{
  "head_dim": 32,
  "hidden_act": "swiglu",
  "norm_eps": 1e-05,
  "rope_theta": 500000.0,
  "schedule": "wsd",
  "max_steps": 7506
}
Each number is 500 + 25 x the weight over the matrix's rms, rounded and kept within 0 to 999. Layers, rows and columns count from 0. Numbers have three digits each.

# gate: layer 14 MLP gate, 512x192, rms 0.11, rows 33-88, columns 64-95
# up: layer 14 MLP up, 512x192, rms 0.113, rows 33-88, columns 64-95
# down: layer 14 MLP down (transposed), 512x192, rms 0.153, rows 33-88, columns 64-95
gate33:488529533445494528430478525513489489527478466461492456485483447493484503531486493542520475538515
up33:486497492476505505471477477458480536484488526485506494522509478445489505497486494447522518550461
down33:469462536517486480486502472535531489505493483529505503494505510549496455493534467470509526475511
gate34:497509488496466453496507443484511554519510503544484536462469458478492525505478526443531519508493
up34:517511530539485528527474515491480532510501488506487474491512498496517525523513525519537465516531
down34:509539501449511527526470534471492469502498510503522499492487487474485503538541494518522540485441
gate35:464507502517496514533548447514487521467542487528488491516549516513485517489528475508528443516487
up35:532524474463551499530505519486490529505534508506506495523514521474499437528509537490485527513507
down35:499585515507503521445518501490476492463469493516541480494506485466482515465537527481468489482516
gate36:493460522499481480488493491491539513511532511506495509476514552474511515506447464528513504475522
up36:504528493474521492524535503443518498491482460503519510520495494538496508526523491528501503507521
down36:514503509522516514479493520528496479492500484494508461469475515468466468487524504499471506444562
gate37:490524494547517492523491503504519532547529507518538470473493495476530490498544476487512522448497
up37:513549464495495501532469478483511535465495525497531481465475505507487489469565507502504485454467
down37:468492472499539509483500504474512528562519520506497495469481521501515547468528523511532482495474
gate38:524531506488501550557515522534535483483506484502487517498505489558481504490469478507493486528474
up38:523511497530521541522496512537484490434491524507520497471502491501458486466510440475471467534491
down38:514514482508489496483450454490493479496492512471524472459551507501550532535513496503510540470513
gate39:487516508493501490507479520501499501484459479516480494481487472438479505504530509490476472491517
up39:516510454499509538496500505506493496518500483508501516486521501503552500519519522522481521531476
down39:491536502478487490496529531498468474468475565544480488537540463491519512492540499552521533484491
gate40:545454494535520481544491503486508486504472518488505486480526485517469483463506528514566532538478
up40:519535514495516529497516529437496475490507482513471476478487508481508477456476430464484469539540
down40:490434565490544493488496484466453502480474536498546465567446496513504472518512507488503534488536
gate41:508475562447504516510504477497517452487529495490489536495518494481531525530484487520489549523503
up41:487516491505456453476519479497526515501513501397514494485523488511508503509490491486527518523485
down41:531525495502483510501510505508496546515478501499501495487529503458446484472456518493526465501555
gate42:533497517535526450499470495535524486496503507483487490498513502461480485517517445497513514498533
up42:495494517484530506545523533473564528480490475501485459523502505475502459512502478489512509514520
down42:499519526549473531537507487504549557522514461528517491517493495472473533514505503498500517480544
gate43:468458521549537530487518501504537470497526529498495508490476491537505431403504542490516526497472
up43:515482539465512491536526543547502520503505495500516496527491505503468513559503510520506481476537
down43:519496495521542493521491483495502507474521532462454509585480475496511473448495507536536504537485
gate44:523504551513494568474498491518485534477492509457517512509517509488537512511513490505541514484508
up44:425518524478529536487511500470483489457470503515487512517494502482502479510500469500518499522527
down44:499494469472457515487512513495527495530521558529515482545495498470485508521499527495524487499492
gate45:521530515488491472422527533492482511454503497498475583507518498453512458484448480499470527475568
up45:547487491513461525524495491490505505531496501541484493521496488434510517519541530476495504520511
down45:539479480467474518488553503496519504494477524564473516464488447457519458518506526521506517478522
gate46:501527477467498499485456477534497519520498500472496450474488484503509499492538502506539492484540
up46:456488513486484490518469518502513501469520488479511520526493492473471499512492500520542485478505
down46:520477480473511468493484497491490559477457544454490499471470503493484496530521497495549476528529
gate47:464502526511529516510495500480561505503493485530467509510490481510525499510495530513517469503484
up47:511503508457481467478500548521508536511534462515487529456505541501456475464516484469480458513526
down47:504504520504495497429501542535510487475467551468510492457491491501521515484467510521501514516486
gate48:483454441480512513504511478470502472492487519524509506505492472516475460474533491554493525504500
up48:509537537497478484514474517554486470502458494471475501538510484478521497529483511506498525496491
down48:466470525542425504516549515477499491493524539485524495520484500497493499512512468465493510521515
gate49:556479464460458521523541470496520482510494505502501513509496496498500498491525533504489470498493
up49:479507526524507519472474469469494507522520491528495503494485499507496459520467473504488545467473
down49:534537492533506523504506506475545462493445492494483510520507509523487527528500507508482483494460
gate50:523521505524468517502474497501505470492512523515524544486493489518524484482528487496525544478558
up50:535519505510489537506512465473502487510449516500517475502486539504480497513460480540537539516483
down50:456456496449507500507532492470505492507507491514484484499511491443498478495475483514492521505496
gate51:522552504502509510509500487504475488533541511501502470525488502481473496528494490481541514518475
up51:468476516497503512504486465487502494472524469496513539532487486486493489534459511482502508501496
down51:518514501509514538476492499529525516513471484478508501490483478482513492541532503485528493488501
gate52:520490501454481545529473463495535480488487499506502500522493492487461512479470519552538492485514
up52:517510533474512493478500503480478483491518514531512531460507517480506498500460547496514514512521
down52:510544493431476494515487510505536466513499514479492470486514478493526515507487468494527484469477
gate53:478488538517469500466485501521486487480477502499482503521493485495518514466503523502495530461491
up53:509528481483510509526501517516503514495490514540509542470501507492517495508488496516527504554493
down53:519459488505468515485495495501477487490522502466517499513477506530518496514494499493501494539496
gate54:483494483519457484483466485481506530522463522517521495456453504512504522518510484488471476469558
up54:546528502525509503481511498504462468508476513511470494482479528448519481494484504482534473507532
down54:532496479485491508475505506516508480489486556514529514501467542549453538508534490515484506482498
gate55:484506513512492487495511491490518532482512500515509516504515511505508501492509508492520508481441
up55:488444515552463524505507490489499477485492518486515497541510503481508480507486508511449481510488
down55:498510529542488450478527472510530486429500523488480473473495506515481514515531526510496458504480
gate56:469523489529512534491492472511503515481517511542489533521516500546547515487483506548480480445515
up56:504441501489427495501469511478511466481526547515484510512488538487518475491500504489489475541465
down56:489487506528483506507476501520479512492523500469511499491512464510483509543520500479491514504490
gate57:454474466465518493500478469504512537522501525482518471494508522481507503519460493485498504522541
up57:485455443489484523483469467484517552497478520477468489509549489492500498473484516511501448516531
down57:473517484505519467547516503487496495468539503509498513543506497520521517539474453523490492457471
gate58:491452514569472525482528502497488474496473510523481504480509472484486484521497498515476522520481
up58:495505482523513461528515515462530525476523487522459522492474504511525495470478550529531501550489
down58:516495517538495501509508481526526549519477508532472517485522461470490564527505492491519511515467
gate59:535489515512538506467496505499478543518495521505511484468455502498519490535469554519504460531561
up59:495456475460483531494491519484520479508529526498505477471482487493475461492470470513538496512491
down59:473486451462471492509488497522463521464484453468511538490535483488481490475500495539496528508525
gate60:527543514536504501511541503512500508514459528516491528520483533471487478487480531490496524478519
up60:479545534527487452526517531519509505498448495484514485562510512476487472481520499473504524484518
down60:510499528489544487582532437528514486488488520491518515528493478493486439464487450447485452535481
gate61:533511499485507506477517510477525488483471452494463447496508501490469511519494487490526495500496
up61:467502502486510459474522514493505490517487532506516526495507508502561480502458555510545513482452
down61:522466472493505471519486489513495520509483433513486473503531454477512548491493435513482474538498
gate62:527453470509471498504492516507499505494506510537502480506512496494476501514494487544481510511468
up62:458476474485473526454521514524503499520485471514514455572481522491516480521488535526541466478490
down62:474523511494524508525484456487450540484554499512482484484499496453575530492506501495526513515515
gate63:505512492493440496475490484493526536495517529524451520512527516504461465493495536540491505497499
up63:495521524532490527494492500516477518486495501530480516512537552531502481533452512510529488539489
down63:501560545483517510530518525483575452493482486509502517509496491477467490498521482494515546459535
gate64:465480494529504529515485494480488490517467535516494475522525506523461470489490501537458478514503
up64:530463486513505514486552524443497512508511477472481479501491492495515516479502468474502503506477
down64:534501438488527478490544493481529526490518460479483464515565472510477506505487503564472486542511
gate65:454514515519463526475530497477541524528473476509520487511507477474508494500479485455475504500555
up65:519518485506478490507515540462472518511483528491504491501544491499560505487528510488491491508504
down65:524434535474492496490492491466539546494484428502481534534507516482521505470506495437526503510493
gate66:561480503510566509530541554476515484464468529533477509523529516500494522518491525504524496506509
up66:524462464516534487505505555486505460519440496493456524550512506474504514520465492540535537508501
down66:470525484516475516461497506523474521473513519486551479464536556460508489482495465478485499493496
gate67:525554500538508467506493484487526514499512456515463483503475520478465465487499494481448441518556
up67:491583532461526431451530456551506522500521466496489541473522528482454442494514454505535512524499
down67:538555501542542516503523506526599491519521483527445489499496532529457506501497520517485481530504
gate68:494495499526512457521496510479500501494510502530467523495512511492522478535489432494510519503523
up68:513486509514518497534454454488526467562514493519475554505486507499503529512544471515541528492519
down68:498494495491449479436517473537507515501502509456547496520507453502482451450447521493496489485512
gate69:492475501514505540528524539519494501528499530514471532470477527529456501532507511489519559494492
up69:504568543505495514500517497517483470454520526502484524519499499517512524547496504480506529499476
down69:504515468507516513534488497502514519483565527504467510500514443526530557505494453475512504438530
gate70:481514508512524491498475496513544491477480460511508516478503478502508514469497517474481468477510
up70:471560457514478459466514495493514509508544503505540516489516485537503510477462461520464500544508
down70:467605469495508488517522513526519504465488526493461444475504525485476518471554549488459486467465
gate71:552503523513475522497510486523455514504492507493462516479462533460554507530512476503541451490471
up71:486477494471484514551466473434540484528492514495525503495512490506517508545508465502504495523537
down71:529436489493486466488522506465512523529466510493426509495534437492500516557456480492545497537494
gate72:524524526546537488508470528482516483513495543545532547503477501506544495518504551452494532530501
up72:505533510502475523495509521560533508502504444469507472462503516444513488458541485507500457491502
down72:495495460510553497508504507515439521515570486516479500553488447530467506502470453535485488466513
gate73:519510497530543485498486465491494506481484518490482491528514505479526502497500509474499524510462
up73:483474460457526486495487500477465560485460477504448467500468465546501470474501465486529495515514
down73:496515518491517507473506494470486485519471470487431510523490497481497501523485489491484533469495
gate74:500542498511540489497470504524524512512537518536481503499503489516500483523516489519514486506508
up74:508510494493518504503515534532486501472492466509471463525553510468482476496501502520485510512530
down74:472606498495524468482513512524527523538522511488470496479503507504489480500505490501489494496485
gate75:494502524479526498509471463524473494457486509500561550490527503510495511502518485501494552527481
up75:491564471519499492496529534534503505484464477491473497530460503492532481471534503533532496534481
down75:528540496522471496508578505484476459496520511531511495483457499487543554547532508452464478502456
gate76:496476495539502499525540519536503522542516489479467506555455477529518505478527485473463520507476
up76:462473490475482474481487497491486465519506517495499519438510559498523512502448521527499536489512
down76:498541510504482528462508502455488519508485490492511521541514486547490500484526454523489522470499
gate77:517508515477493512522533517491528442484497530507489552474493493497485517537524507534500500512529
up77:459483511469512484526512453513492508497534532454552471522543477496510494491517486475491492473512
down77:520463470497502497485516487476513438440514519516467524493470495517515516581521497541483532450518
gate78:493487456477465482501496503468542510513505527568493488544483514470497465519510493451477525492473
up78:550531518515550472578511490509525516501523497528498517474495510543484483493475474512522471536522
down78:532502515495464562449495487473486463494438492482512498506485519480449526519514485474515487484523
gate79:503499515502499523529534529510466493459507488511499478505539486457502481477493538511511491524503
up79:490518490539523522524529471537478488441480470485512509494531489481434463513517533529538493538459
down79:500524521508459537489506487489504507501488547495503492511478523528511543486504516510472477489565
gate80:486439507473515459498448429534489484538492498453505470474449495542498521522484510521484457514453
up80:482505442471510478505492520501557536456501483454489508517477481503519524500516553516443472480491
down80:498492506521543536449506495517528525506483527486514483501512478529503527542490548518512519533527
gate81:479478462493465496476491524498453505507514495514469519494514525479495520503464484569487469521504
up81:492544510516509521515522492454494536505491533508532451510468506488515465473537548460497542509490
down81:525484531554479502477506512481473538529516499486539542494486516502510473488500524529496519496514
gate82:496482514466539511534500497500512518524549526486509531470505522500529490474557457474498495482507
up82:480452510511510528502481502469459518500469475474500553533511496521493467467513490557481514548538
down82:501478493503465528526470557495524503509520531470491513521536472540448495479464504521494483509493
gate83:453497510517503493479444484530473491529550529532498488532496493436478491497550463524505527477484
up83:501464505515518483505506490471499518524466528486477521494453540497457481493489511548492513435536
down83:480506506503524535496514503490478499503485476522513462483517471498501495559505514474551501535542
gate84:526492518480499511513509485478490449491504490489510499449484505472529504472514501511471468464537
up84:473477538501472528532497498463512488506491503507509478502517557489538479489518493474513488528462
down84:461477535528488498496505480469507489499492448490488542529525515494514500522484507479508541524487
gate85:456478505600429485544536496488453498568526534503525524497553468455465493462514501498509469506514
up85:464537528538507503459505508535525510512504515462462530529535524477542511500493461467519497485439
down85:478560527478509500531518528511514485463531509487535537553529526509490453542499512514525535499501
gate86:508504516482512483497482507539477526448508533536521485539544508516501440523502521503466493504524
up86:497503473485517533511461454536511487482469495509467518492476484483486521495499492495560519555492
down86:467525455473472504505509527524532512511501498487493485530565489498502474523485488489534483524472
gate87:510500488519487517500481531508471459510515484493492541485536478447509453479456512412530509475521
up87:493499480491502522505518496495455507509510503532474480529558480498493479483485498522511521481470
down87:487504505509513539528490495516507500489540486507488463487519538483456558507497472474457496534415
gate88:542471518502504487499481482504514560439522473522509494497512539486488525489476530515512502498485
up88:498468532479496483515499495497537543526514503516511481490505511480535503466543544483518510510482
down88:541505464466477499502519535527536504491501518486492481464463518533499510561496511502473476523487